Each number is 128 + 32 x the weight over its row's rms, rounded and kept within 0 to 255. Layers, rows and columns count from 0. The size above them is the row's rms in percent of the matrix's.

# layer 3 MLP up, 896x576, rms 0.0851, rows 0-104, columns 448-511
size [101 103 106  94  85  80  97 100  94 103 104  89 100 104  92 117  91  96  88  97 109 103  94 103  79  95  87 102  95  91 105  98  98  85  93 100  94  92  92 103  99 101 100 109  98  83  98  87  94 106  94  85  97  95 104  97  91 112 103 100  97  96 102 104 100  97 100  89 100  91 101  87  87  96  99 109  88  93 106 121 107 129  91  97  97 101 108  79 106  82 101 113 106 108  91 102  93  91  92  96 102  94  89 113  96]
[[139 164 116 140 145 133 161  80  72 144  96 130 153 135  90 124 105 113 174  89 130 192 115 128 118 162 133 148 141 187 133 129 157  84 117 115  87 159  65 135 128  79 127 171 141 126 134 152  93 139 151 135  57 137 120 103 135 208 192 169 126 112 130  97]
 [161 129 124 100 127 139  91 112 149  85 142 144 119 200  82 144 101 146 123 127 140 163 109  90 137 100 128  57  91 164 147 104 120 133  92 161 119  85 105 150  43  95 128 116 154 143 129 134 135 113 166 150 141  77  45 138 176 168 179 114  91 154 134 158]
 [124 166 138 111 107 172 111 147  97 195 124 121 148 117 127 151 104 157 148  75  77 145 112 141  81 149 180 156  94 120 126  92 136 106 119 162 119 173 176 114 130 144 114 135 117 135  72 132 131  80 142  69 133 173 110 161  91  92 174  89  84 165 165 127]
 [139 130 151 155 123 138  93  84 191 135 147 160 152 128 166 121 104 142 115  97 152  95 167  87 108 163 157  82 185 131 133 140  94 127 125  71 119 131 120 107 111 132  70 158 111 105 155 201 106 140 105 115 149 107 150 130 124 131 117 109 108 170 142 125]
 [ 79 144 140  86 131 117 125 171 154 128  94  84 106 162 116 162 111  94 128 120 142 126 107  54 164 115 121 108 126 111 139 133  93  98 105 102 144 176 146 166 134  93 174 117 128  92 170  81 148 117  94 115 198 158 111 100 115 134  86 127 166 142 154  97]
 [179 103  92 165 127 142  98 120 117  96 171 137 120 109 138 120 113 186 125 113  78  99 163 173  76 130 141 168 159 140 105 190 170 133 157  90 160 153 104 112 107 114  98 199 112 169 153 102 145 126  97 120 135 183  93 117 114 157 107 115  85 163  96 140]
 [ 92 123 124 116 140  79 178 144 116 103 179 142 134  65 149 155 113 133 115 129  95 173 120 155 157 147 186 107 151  98 127  80 186 100  97 146 121 229 142 144  78  70 150 103 145 110 136 104 137 131 117 134 156 139 115 137 108  70 135 128  63 109 125 138]
 [ 50 135 145  89 161 109 143 165 151 137 181 131 132 126 113 123 133 180 175 115 139 148 145 173 135  74 130 136 168 126 115 126 159 107 121 130 166  91  92 119 163  71 163 165 128 113 150  84 126 140 104 112 163 178 111  78 175 158 131 131 141 115 114 139]
 [123  75 133 106 148  84  96 157  98 128 163 139 128 159 143 222 131 133 153 118 139 159 140 153 118 117 173 127 117 140 107 188 100  93 168 167 149 100 129 104  57 128 114 144  92 129 101 130 121 151 107 178 123  95 124 124 149 166  87 137 125 124  98 132]
 [ 91 115 102 113 132 147 187  86 121  98 186 134 119 128  79 172 198 157 163 142  93 173  52  94 167 143 125 123  79 153 132  69  87 135  93 137 125 129  91  95 166 102 106 101  85 158  95 143 120 146  88 123 133 124  71  96 118 103 165  89 155 126 108 130]
 [144 108 140 166 115 114 158 155 146 130 129 143 139 117 147  63  99 105 106 145 134 170 176 118 133 125 145 131 136 120 130 181 165 165 153 139 144  83 144 116 140 120 157 104  75 176 150 107 148 100 141 120 159  77 101 102 130 112  96 154  93  65 134 138]
 [116 146 132 188 109  95 119 131 133  56 107 168 166 112 137 158 157  78 111 209 109 182 140  74 125  90 131 132 184 139 139  88 103  91 138  80  87 126 146 127 118 137  90 110 164  98  77 114 163 138 176 145 124 156 123 155 115 153  94 144 141 125  95 149]
 [ 87 105 153 143  96  89 115 142 103 133 210  86  98 178 118 101 112 123 168 176 115 113 123 116  67 170 166  98  69 144 141 126 112  90 149 120 170  86 166 170 158 121 145  85 163 125 126 171 149 104 105 109 141 121 134  72 147 118 172 127 157 102  94 106]
 [120 155 107  89  75  81 166 147  66 105 165 135 138  99 183 120 148 145 131 132 120 133 146 121 152  46  90 146 111 141 124 144 112 109 209 169 122 133  77 102 196 120  97 134  86 156 180 109 141 173 124 148 119 169 134 139  66 178 172 143  71 144  93 187]
 [190 139 136  91 165 177 102 133 123  99  72 128 208 131 114 135 106 163 171 100  81 114 133 136 158 131 168 174 166 129 162 104  95 127 147 150 105 138 134 174 179 139 113  96 181  99 107 159 126 122  76 169 154 133 127 148 153 163  99 141 115 131 131  78]
 [135 159  92  87 115 137  75  84 101 136 112  84 130 155 137 128  99 152 146  78 141 169 113 138 155 137 196 142 154 117 143 144 113 104 149 161  93 137 137 137  67 102 134 145 106  95 159 149  74 124 147 184 127 195  86 207 118 112 164 150 117 155 100 102]
 [135  80 128 197  92 153 115 105 116 157  71 107 177 122 144 172 134  86  77  90  88 138 192 104  83 170 103 130 178 147 159 142 113  69  84 151 189 143 132 129  94 145  90 112 144  95 110 145  99 159 135 121 100 125 179  95 132 145 121 112 156 101 136 189]
 [189 142 117 134 171 155 111 175  73 167 124  62 157 105 170 138  81 131 155 110 160 124 161 114 125 118 133 117 133 126  70 101 123  80 116 111 120 165 151 149 160 140 155 144 153  84  90 111 170 132 155 117 121  83  75 121 104 140 118  97 129 194 137  83]
 [159 167 163 119 143  99 102  85 105  91 125 169 152 139 141 138 123 141 165  99 102 130 139 137 108 139 106 139 113 179 115 161 162 164 125  90  71 109 113 100 141 161  93  87 130 121 179 197 120  75 145 143  93 151 178 106 126 164  52 132 126  90 139 117]
 [168 106 176 145 127 117 165 108 162  93 131 128 141 138 166 136 121 194 113 116 177 106 106 136 134 148 143 194 134  95 122 139 132 155 172 105  91 129  91  86 158 111 149 102 127 128 163 143 141 104 151 138 142 132 131  95 162 220 118 143 131 187 132 115]
 [151 163 127  87 136  92 115 158 145 167 118 112 149 114 174 152  75 146 140 204 156 134 117 104 105 168 135 188 133 102  93 154 111 156 181  51 111 188  97 107 169 110  58 150  86 169 102  60 122 117 141 173 149 153 166 129 145  66  85  71 103  65 113 175]
 [124 171 130 130 107 116 123 149 152  81 145 166 117 106 116 160 108 141  73 131 155  76 148 205 116  85 121 148 127 149  91  77  88 162 126 161 145 116 129 160 144 129 185 179  83 169 106  80 158 175 162  84 151 131 177 102 162 149 118 119 118 161 147 121]
 [100 163 142 126  99 166 177 127  89 175  57 152 102 156 127 102 163 128 167 105 134 111 131 149 135 124 143 139 130 117 117 109 209 118 122 134 145 114 139 160 143 126 168 180 103 168 119 125 110  86  48 155 134 105 141 142 101  79 113 138 221  97  92 140]
 [ 82 163 178  81 179 134 156 121 125 114 141 142 148 200  87 130 147 159  59 135 161 151 183 152 172 187  95 106  91  87 131  92 119 124 135 100 121 158 150 183 117 110 100 112 113 148  81 122 162 116 145 121 208 150  38 172 117 104 129 119 137 123 133  84]
 [130 171 106 121 150 154 159 112 118 109 157 123 108 119 146 105 110 101 115  97 130 133 144 134 164  83 122  84 165 146 122 174 125  97  73 141 169  90 103 144  88 160 174 127  77  70 137 144 118  76 190 208 107 146 170  88 105 191 147  86  92  69 172 130]
 [ 65 140 179 156 110 107 113  59 138 171 106 148 147 166  93 146  74 170 108 123 106 141 128  82 174 109  83 141 129 120 161 186 131 127 112 142 106 184 153 109 135 122 151  99 120 136 182 147  44  77 118 142 128 159 188 135 148  83 108 140  96 141 119 188]
 [ 98 170 137 123 129  71 105 175 164 186 121 150 108 145  87 165  78  86 123 122  62 106 120  71 105  93  84 114 110 158 116 128 110 148 176 106 108  95 119 147 121 124 144  79  78 106  76 127 130  93 172 140 151 112  79 142 133  96  95 173 118 127 132  83]
 [137 134 157 140 116  58 163 129 152 123  99 205 195 137  98 127 132  88 141 119 174 138  74 153 128  70 115 223 132  98  99 123  83 155 131 117  47  14 160 140 167 135 118 105 114 161  94 160  86 175 120 118  97 119 109 121  85  68 198 109 161  81 124 114]
 [ 97 164 118 162 136  99  83 110 131 121 112 135  85  96 120 173 150 112 113  93  79 146 151 132 158 182 115  90 124  88 151  68 123  93 123 150 143 183  94 134 144 150 161 173 177 105  48 112  81 113 146  82 143  63 137 170 129 168 114 141  87 160 116 181]
 [117 110 149 147  98 141 151 108 147 119 138  93 147 107 136 125 194 177 158 132 185 175 108  86 119 157 156 180 113 116 171 136  90 149 159 117 186 153 117 122  94 147  97  21 103  71  96 193 192 168 127  96 132 110 102 120 125 109 163 110 127 138  96 152]
 [122  71 110 178  76 101 173 175 128 134 116  92  87 107 135 116 134  76  75 152 179 167 131 147 152 124 142  88 118 119 106 115  88 117 153 110 104  78 155 122  82 125 123 122 180 132 129  90 104 155 164  95 148 121 126 110 179 103 119 130 155 129 106 127]
 [139 134 127 116 112 134  97 197 163 124 127 140 115  82 121 150 131 143 172 146 184 125 129 168  78 163 131 127  91  76 157 137 136 129 100  46 114 138 126 122  88 123 147 112 127 103 127 179  74 133 159 152 136 155 118 111  92 167  93 116  73 115 161 137]
 [150 122 143 149 127 129 105 140 189 120 174 162 156  83 126 127 152 123 123 113  99 157  96  66 186 130 117 127 119  98 109 129 156 140 138 122 165  81 119  99 122 156  67 160 135  40 129 132 145  99 159 155 170 105  96 172 120 113  75 140  95 170 151 128]
 [112  86 149 150 127 138 199 101 131 139 188 119 177 126 162 138 144 107 131 114 147 114  86 135 122 119 135  66 190 126 106 153 115 160 146 137 222 139 115 137 100 143  77 126  85  96 124 139 134 141 177  93 151 148 161  80 150 132 157 144  66 131 155 115]
 [159  93 124 165 159 126 166 192 176 136  91  93 188 128 128 146  92 154 153 112 117 151 126 136  70 133 170  91 126 118  90 114  97 139  98 179 127 158 152 138  80  85 135 172  97 117  81  99 124  65  71 110 134 104 106 168 139  86 102 161 158 133  96 124]
 [144 153 113 100 142 107 106 144  94 122 172 114 123 160 152 131  88  97 160 118 189 157 219 138 128 179 113  87 173 158  90 181 171 156 126 154 104 103 122  67  53 212 100 150 143 143 129 154 151 145 149 167 127 121  90 130  73 131 115 161 146 172 130 144]
 [117 129 182 102 165 166 181 115 157 102 104 137 129 116 142 160 177 104 191 109 105  83 161 124 154 151 145 133 152 176 126 137 157 116 211 130 128 125 146  72 148 227 126 185  98 156 120 200 129 138 129 148  73 122  88 122 211 116  66 142 161 165 158 127]
 [100 142 134 118  73 120 208 150  92 189  97 136 147  87 153 135 154 142 113 142 162  40 175 157 147  96 111 150 112 124 199  77 113 118 113 173 105  81 164  97 121 190 103 100  63  88 138 204 114 160  96 137 132 108 158 146 125 108 140 129 114 122 134 178]
 [116 138  61 121 160 124  98 101 129 119 156 135 161 182 159 165  95 154 148  55  92 126 107 164 171  70 119 143 122 122 164 132 155 157  83 109 103 137 174 109  95 109 212 134 155  80 144 146 127 203 144  68 105 107 122 116 114 191 198 193 149 163 153 111]
 [116 159 114 141  80 111 143 176 156 154 139 139 119 110  99 184 133  93 100  80 141 129  99 131 151 157  64 136  95 107 136 131 216 143 112 133 186  90  93  58 131 176 106 171 111 112 135  86 124 163 105 135  89 105 155  86  97 116 141 133 110 124 192 128]
 [156  78 154  93 118  97 118 126 121 164 104 145 179 190 148 140 131 183 131 108  84 160 144 106  58 116 116 118 100 174 141 102 154 115 116 110 161 149 151 133  77 118 148  69 116 128 111 165 165 130 101 180 114 117 104 113 134 122 181 129 110  59 135 151]
 [119 139 126 113 153  75 163  84  98 128 151 100 118 151 107 117 136 143 116 153 142 200 133 120 168 133 137  80 150 127 171 133  91  93  90 101 188 159 153 156 139 149 104  74 129 118 185 173 121 146 114 138 132 122 122 163 119  98 190 129 162 163 169 121]
 [142 183 101 149 211 160  99  91 107 122 133 132  88  89 172 106 143 133 173 106 119 130 115 194  52 102 120 106 123 112 149 148 176 114  73 150 117 143 131 137  74  60 150 150 113 167 120  90 115 202 148 151 143 100 132 124 169 120 128  72 118 171 164 137]
 [ 99 157 131 150 145 114  99 117 167  77 133 118 141 166 197 144 135 157 110 126 152 149 198  94 103 138 151 113 204 112  62 104 137  91 150 152 121  90 122 114 177 112 152 123 164 125 131 168 105 129 109 139 185  79 151 119 114 188 164 110 110  79 153 105]
 [100  93  61 137 210  92 175 118  64 143  77 119 183 149 142 104  79  38 124 102  62 164 153 119  90 240 101 102 165 157 117 153 129 126 115  83 119 147 162 128 172 149 106  84 134 184  97 119 103 154 120 121 152 115 190 121  86 191 121 105 108 168 162 107]
 [127 143 150 115 185  99 154 178 141 193 105 131 146 106 150 126 153 104 150  82  77  95 144 123 159 115 202 102 183 142 137  85 109 130  77  79 147 104 138 142  86 112 112  96  86 152  95 152 173 144  96 105 148 105 154 112 116 193 147 167 131 117 151 183]
 [149 151 126 190 119 109 112 114 156 156 167 183 142 152 157 112 147  84  88 136  86 126  84 145 165 202  96 156  49  83  61  98 135 198  98 122 143  96 143 168 139 124 190 177  67 145 125  76 153 142 140 116 204 148 145 113  86 137 129 105 142 133 114  99]
 [109  77  49 145 167 184 177 105 125 148  88 109  98 132 119 196 135 176  90 158 120  92 153 178 147 103 113 183 149 139 127  98 107 170 122 112 105 127 132 115 158 144 147 119 110 139 134 130  88 122  72  53 125 155 157 116 155 112 165 151 174 106 116 139]
 [ 86  70  87 133 147 157  71 183 200 158 141 167  87 120 145  68  65 144 131  99  81 138 177  95 115 133 193  95 165  80  81 152  65 134 113 150 175 112 141 106 142  77 158 104 160 108 149 130 100  82 134  88  93  90 161 167 144 114 159 135 154 109 106 138]
 [ 85 114  93 187  91  88 104 139 120  94 119 127  75 128 156 106 113 152 131 136 154 114  76  99 169 112  96 148 105 188 148 138 112 100  88 144 146  68  89  57  98  83 119 115  89 117 164  77  80 112 117  97 157 151 138 123 105 174 102  82  57 154 165  95]
 [ 92 106 112  75 182 176 119 144 172 134 163 144 130 114 171 129 183 166 102 123 120 105  79  34  99 104 163 175  82 138 137 137 176 160 149 144 147 145 118 135 110 140 134 122 181  71  93  93 139  84 165  70 159 162 121 153  95 100 113 122 137  89 170 164]
 [ 94  92 174  24 100  86 186  98 164 109  86 101 138 178 143 152 136 169 114 116  91 122 120 157  98 117 119 161 121 142 158 132 132  47 120  61 124 152 145 106  93 102 142 134 137 170 157 139 149  97 125 143 185 187 145 146  93 101  44 120 124 150 154 137]
 [167 129 177 137 133 145 121 165 129 168 113 148 105 156 193 128 160 112 143 120 149 159 128 111 171 143 154 101 115 104 128 177 167 123 173 151  53 128 185 210 157 151 185 125 157 126 159  82  94 149 142  83 152 114 123 170 172 101 132 108 101 106 148 164]
 [113 168  69 150 141 136 107 107 152 106 148 123 199 161 136 158 199 211 124 138  97  96  82 152 145 119 139 139  43 145 159 192 102 159  67 126 145 124  90 128 199  81 196 147 183 183 112 121  89 125 108 171 154 125 147 109 144  98 110 113  93  92 191  93]
 [172 114 103 215  96  91  94 109 137 151  90  94 127  98 112 176 144  92 162 170 115 142 137 146  76  84 114 139 237 118 150 153 124 132  94 141 110 184 109  74  60 141 185 170 145 118 128 157  97  94 138 146 114 166 162 178 182 177 100 168  79  88 125 124]
 [ 66 132 131 128 140 127 109 145  82 102 171 103 123 198 162 139 124 103 159 114 106  88 192 137 129 150 104 133 146 104 144 176 172 106 125 153 113 170 157  76 147 108 116 185 118 134 164 130 137 137 152 146 134  96 101 148 172 168  91 129 188 142 136 147]
 [ 72 123 117 130 146 141  81 154 109 110 142 169 116 180  94 149 152  98 126 120 144  83 146 130 119 173 104 140 129 181  67 155 137 111 185 107 163 104 148 101 147 132 153 144 120  99 165  53 148 120 130 134 166 223 205 123 130 117  82 165 133 130 124  92]
 [132  97  83 132  95 126 107 138 118 173 149 134  95  67 114 158 103 103 128 104  75 192 106  88 125 145 114  96 157 179 163  97 137 124 119 196 106 100 118 117 115  96 114  82 143  76 180 171 158 132 201  81 151 177 116  94 153  68 116 198 108 173 169 190]
 [116 134 137 125 144  89 104 189 111 107 103 104 145 136 125  85 119 156 154 172 174 178 132 117 127 140 144  92 135 135  96 130 100 120 188 105 117 114 171 213  62 166 126 115 157 129 172 124  99 116 109  93 178  95 170 127 156 118 145 108 172  84 100 104]
 [135  97 120 121 122  61 181 116 114 129 135 159 116 115 129 160  69 116 134 107 178 156 123 139 137 152 141 173 112 149  74 171 160 187 141 117  91 111 145 130 112 112 147  44 148  80 170 110 104  72 110 144 171  91 118 165  83 120  88 142 188 140 171 182]
 [124 117 118 106 118 114 136 124  57 135 190 131 206 113 174 160  84 109 113 150 130 139 141 171 127  82 123 127 138  78 100 163 137 120 111  74 105  70 112 153 127 144  99 111  74 120 140 146 107 146 113 137 122 197  93 172 158  98 141 164 130  82 189 178]
 [139 152 129 160 142 147  95 153 138 125 178 109 131 195 104 170 122 111 134  77 125  73 120 151 148 117 104 124 167  96 149 158 167 118 132  98  84 154 162 174 113 123 125 128 112  60 177 117  89 159 138 126 140 161 165 159  90 116 127 145 118 129  81 123]
 [128 130  64  95 120 134 147 114  75 141 144 126 107 192 113 101 120 164  90 155 124 125  90  71 140 102  96 112 172 163 116 103  89 181 146 110 139  75 136 131 125 150  65  58  54 117 171 122 153 130 152 128 137 104 129 104 122  97 117  89 110 135 104 127]
 [145  86 167 118 108 152 136  58 132 153 115 141 154  74 106 133  84  92 146 130 132 128 145 146 165 110 100 122 100 115 114 138 118 138 174 158 105 151 114 144  77 103 129 145 159  87  85 112 113 113 106 148 123  45 119  34 100 114 139 117  66  90  82 134]
 [132 135 116 141  92  93 162 109 124 142 137 175 115 128 157 168 132 140 203 148 129 200 141 179 102 122 110 115 157 165 102 105 107 113 137  93 158 112 109 196 127 118 183 133 130 120 146 191 159 144 106  85 160 107 149  90 145  50  72 211 101 112  73 130]
 [100 147  64  89 108 147 104 130 119 125  81 134 149 129 106 106 199 107 134 133 160 161  72 156 151 167 133 165 147  56 124 114 142 123 123 156 125  95 134 199 160 128 138 133 168 148 162 121  97 143 158 130 133 119 121 116 100 131 129 104 155 138 133 181]
 [131 113 168 136 147 156 145 128 129 147  97 126 111  47 154  98 144  72 136 101  59 111 154 201  93 121 100 135 186 157 160  75  94  91 129 167  65 149 170 175 127 127 138 168 160 112 145 114 154 152 134 112 146 104 116 148 196 120 158 131 118  57 126 139]
 [104 100  75 188 140 185 120  57 134 130  80 133 131 147  85 173 140 159  67 110  85  62 119 104 134 132 131 150 134 114  46 136 106 164 189 118 130  77 155  89 117  86 112 104 127 126  95  84  86 126 139 140  77 123  83 158 111 101 106 142 129 108  93 135]
 [161 153 112 153 123  94 174 105  84 121 130 104 153  70 127 101 160 144  85  91 160  66 128 118 135 127 121 153 155 143 104  71 108 168 163 117 199  97 141 113 105 106 118 152 156 114  92 138 102 223 151 134 109 111 122  70  79 106 117 142 142 121 169 102]
 [ 47 102 148 132  86 118  90 107 117  85  88 137 168 173 146 125 178 131 109 168 181  88 140  73 110 149 127 113  87 159 199 134 176 187  93 156 131 118 143  92 104 127  91 117 147 183 173  48 144 155 150  88 147 207 107 119 116 115  57 140 149 111 106 134]
 [103 110  95 122 122 139 112  81 167  92 101  89 177 155 106 176 126 152 121 146 167 106 127 219 137  87 128  94 143 166 167 153 167 113 126  96 156  74 133 148 130  27 101 113 177 203 134 111 160 173 118 119 164  65 124 129 111 156  62 122 109 186 102 110]
 [163 111 118 103 141 129  80 192 117 125  44  90 121 140  62  75  58 187 120 163 171 125 125 101  77  92 105 148 125 148 119 173 160 147 113 148 164 102 172 118 140 125 143  85 111 120  75 101  93 141 115 138 139 146  51 119 124 172 182 118 198 163 148 145]
 [158 140 126 120  79 139  87 161  93 172 179 105 148 136 152  89 179 121  95 169 197 133 155 158 121 157 124  87 135 127 113 101 124 143 127 140 165 173 148 103 149  97 126 111  81 118 102 161 136 146 159 124 194 151  83  92 159 129 152 127  89 121 154  62]
 [117 179 120 149 189 132 185 175 115 104 138 134 127 128 145 135 153  34 160 105  93 136  57 124 157  95 158 107  80  79 159 125 119  91 112 110 118 128  55 108 135 113 134 125 120 136 138 165 138 186 134 152 103 133 153 106 148 183 118 158 181 167 145 111]
 [113 122 116 135 117  94  87 113 158  70 133 131 143 157 115 164  82 118 100 177  88 121  94  74  57  70 149 140 204  96 136 100  74 176  98 144 111 160 127 145 175  67 134 162 222  89 146 122  99 100  95 152 131 119 166 125 191 167 122 155 135 140 118 107]
 [113  97 163 134 146 132 147 147 169 151 114 235 193 163  73 144 116 106 117  89 157 110 122 174 147 170 140 133  76 120 185 117 178  79 110 137 113  92 117 150 141 146 130 103 127 155 108 109 106 100 137 139 157 143 187 103 113 145 148 146 120 187 122 172]
 [133 194 115 146 130 118 112 151 114 111 148 107 137 179 151 128  91 121 107 158 155 196 183 108 106 133 110 126 102 141 168 159 157  83 183 148 145 150 110 104  93 129 110 110 139 166 117 134 139 112  92 125 122  59 113 136 143 136 140  97  87 115 142 113]
 [ 57 134 102 163 111 138 109 142 135 115 119 150 180 138 107 137 115 129 112 113 159 133 133 122  85 143 112 124 120 120  67 128 148 124 121 123 190 157 122  62 132 139 122 102 129 158 118 147  96 141 138 130 145 167 100 171 131 109 117 104  41 144 110 123]
 [100 144 149 120 173  62 111 140 170 149 141 181 136 106 133 176 147 135 176 107  90  83 163 114 137 191 140 182 135 158 125 118  71 118 121 156  84 131 113 125 211 174 144 126  95 116 116  90  93 144  61 127 100 134 171 164 105 171 122 124  99 135 147  81]
 [156 171  96 146 110 142 165 158 206 158 132  96 135 164 109 169 107 130 109 139 160  48  51 153  81 110 111 106  96 117 104 109 124 156 201 124 149 140 163 161 123 106 197 105 129 142 126 142 135 185  71 131 108 159 166 165 134 108 160 129 168 144 133 146]
 [ 73 121 128 165 131 118 121 107  65 168 184  56 136 146  84  90 125 143 124 132 152 122  96 116 135  93 142 130 105 106  75 120 103 113 113 100 121 110 119 134 103 161  48 102 116 104 228 116 110 127 132 171 131 129 115 121 187  73  43 135 168  95 170 109]
 [156 155 111 146 148 151 148  81 105 103 177 112 145 123 137 165 157 129  93 129  86 120 163 177 108  70 116  85 141 101 141  97 123  92 208 122 168 133  81 110 255 111  83 174 134 143 102 105  90 105 160 141 118 115 161 104 108 132 165  98  71 125  71 187]
 [115 108 135 145  81  76 138 106  86 108 147 137  72 141  94 153 153 133 161 108 138 103 158 148 157 141 123 153 124 147 118  93 131 132 150 135 123 133 139 131 127 126 163 105  75 107  40 120 138 125  90 118 132 108  96 133 101 141 128 144 125 136  65 124]
 [140  81 147 103 126 169 137 131 132 139 137  91 156 126  91  93 120 178 105 158  70 135  40 159 121  65 185 117 183  96 113 110 150 100  82 120  92 152  99 187 101 179 142 107 135 143 148 142 136 136 136 163 179 138  97 174 147  80  91 103 133 151 136  72]
 [135 125 150 110 106 133 138  85  89 167 129 130  79 100 191 179 141 127 123  67 143 120 136 115  95 189  77 144 113 128 143 111  76 115 148  84  74 114 155 108 160 144  94  88 130 110 113 164 112 140 148 114 116 100 119  99 133 125 137 174 165 117 137 130]
 [128 154 140 148  87 143 101 119 164 108 167 167 128 155 121  54 126 136 195 100  98  79 158 104 107  77 101 118 135 128 106 126  54 167 111  91 100 117 145 139 106 140 103 149 190 129 175 173  69 120 120 115 138 101 135  98 163 155 156 113 134 142  82 176]
 [137 102 138 147  97 128 148 130 116 107 135 161 130 150  59 139 109 127  82 120 118 139 134 143 121 120  94 147 115 112 123 135 144 155 179  74 124 100  73 121  89 195 106  69 115  87 130 161 172 113 141 146  87 151 164 101  66 147 161 165 130 129 131 182]
 [ 72 141 111 118 116  54 153 119 122 147 111 149 200 112 141 162 136  92 160 126 115 151 102 143 151 171 154  99 109  79 169 135 192 125 138 138 119 125  98  91 102 169 101 183 132  94  74 111 123  94 142 114 169 146 132 139 103 126 174  96  96 137 106 114]
 [123 112 166 109 178 106 178  97  65  88 130 134  80  86  96 105 161 113 172 106 127 119 111 134 115 106 123  68 117  82  72 159  98 135 104 151 128 113 152  90 188 170 108 148  92 132  92  76 140 133 102 115 164  43 117 117 102 184 138 117 164  54 134  96]
 [137 153  85  54 155 149 178  89 150 123 106 164 128 118 141 103  95 131 241 138 120 116 154  95 147 110 115 145 137 150 157 158  71  99 101  27 133 193 132 111 149 131 125 126 105 154 147  73 121 148 178 154  84  93 187 126 130 104 149 136 109 136  87 117]
 [110 135 126 188 100 106 117 166 168 138 116 107 118 136 149 119 141 169 178  99 189 152  76 134 113 172 172 163 106 155 108 202  93 101 167 120 135 152 213 136 142 171 122 147 123 132 117 105 118 134  90 102 137 150 156 134 161 113 121  71 141 121 141 200]
 [ 87  76 142 150  91 163 148 117 165 127 128 176 110 167  85 104  67 149 152  90 138 108 226 121 117 116  78 130 151 118 181  58 120 109 123 112  96 100 133 151  56 186 152 126 115 124 121 131 162 126 128 170 124 125 121 141 130  59 169  62 177 151 147 126]
 [121 128  93 234 181 142 122 167  94  85 177  75 147 164 114 163 136  96 142 153 168  85 120 127 121  89 129 118 111 184 126 148 105 143 167 153 164 180 132 109 110 134 125  82  65 145 158 117 123 190 125  87 106 133 175 111  72 114  84 149 178  53 179 125]
 [ 62 115 137 160 127 116 140 100 148 117 110 112 153 127 140  54 111 165 176  67 129  99 147 147  82 132 121 118  89 137  68 122  82  99  93  95 155 151 169 117 190 132 164 103 119 153 151 144 174  57 113 194  90 169 129 147 119 121 170 162 168 173 169  93]
 [129 149 134 111 121 169 165 131 148  15  66  86  89  63 119 105 140 114  99  98 184 117 115 154 123 153 158 174 194 113 120  96 109  83 123 124 126  75 138 108 135  92  75 106  91 154 125 165 101 134 146 118 133 178 102 159 138 145  69 154  84  88 180 106]
 [125  84 191 164 129 114 149 122  84  87 134 153 111 124  96 126 121  87 136 118  98  50 182 100 132 113 143 118  67 176  98 140 175 135  94 174 109 100 103 122 121 133  86 160 114 100 154 204 135 177  89 178 144 185  82 151 142 139 125 120  96 103 126  96]
 [139 146 141 154 176 139 126 183 107 134 140 127  55  76 131 147 122 191 116 160 153 114 168 166 102 106 112 195 110 134 102 193 206 152 115 135 131 123  70 165  56 123  91 139 132 141 124  89 175 194 161 164 113 192 201 152 152 134  84  68  81 188  67 127]
 [108 183  77 119 149 141 124 102 132 161 108 179 126 128 101  92 132 152 114 192 134  95 101 193 142 115 103 153  67  98 110  96 160 149 123 110 137  89 172 123 140 159 101  98 179  66 101 175 109 125  79 156  94 130 133  95 100 100 130  45 147 132  95 131]
 [102 125 160 136 128 156 156 155 129 155 144  91 157 144 162 116 137 170 163  79  86 111 118 171 169 113  75 138 153 162 113 141 166 108 147 143  73 139 173 137 176 138  98 153 119 170  83 132  94 115 152 119 117  71  98 136 143 147 106 145 131 130 177  54]
 [129 167 126 140  68  92  39 129 141 114 136  82  95  54 127 142 116 120  88  81  85 225 183 139  61  98 159 134  81 133 144 129 131  80 136  75 124 139  69 169 141 109 135 180 156 143 135  96 125 106 116 148 128 146 141 131 131 109 125  84 114 107  95 193]
 [128 161 133  90 117 158 141 138 151 139 120  92 101 124 151 138 145 149 146 188 115 158 153 154 119  93  76 141 102 109 177 124  65 135 124 171 160 144 146 101 142 150 137 173 126 188  96  99 180 110 102 163 109  99 124 142 114 137 129 182  91 107 152 107]
 [134 160 140 106 158 137 111 176 206 216 103 160 136  93 112 174 148  92  88 168 154 170 135 178 151 121  75  48 149 124 156 137 144 131  98  93 165 178 133 204 139 102 115 185 120 101  54 136 116 137 128 126 101 176 198 128 108 155 160 147 132 107 143 150]
 [109  93 163 127 105 144 118 107 104 132 116 131 101  87 170  82 137 159 114 116 143 138  76 176 116 143 186  85 139 145 130  85 180 134 115 147 168  67 113 148 146 161 116 149 123  91 132 172 133 108 113 115 170 144 127 198  80 104 124 177 107  92 165 127]
 [141 142 141 144 112 100  69  99 169 102 184 160  76 158 173 101 177 105 183 131 167 172 108 144 128 137 171 131 184 149  96 118  98  77 141 176 175 151 134  98  83 151 111 200  89  84 123 147 107 122 132 132  87 123 182 149 149 123 168  87 109 101 175 125]
 [108 128 127 108  95  81 109 137 130 180 114 107 109 126 103 139 106 131 143 113 160 132 102 147 127 144 100 139 120 138 187 144  92 155 149 175  99 114 147  85 140 161 187 102 104 139 198 107 126 138 137  79 134 122 199  56  93  70 141 136 149 152 144 146]]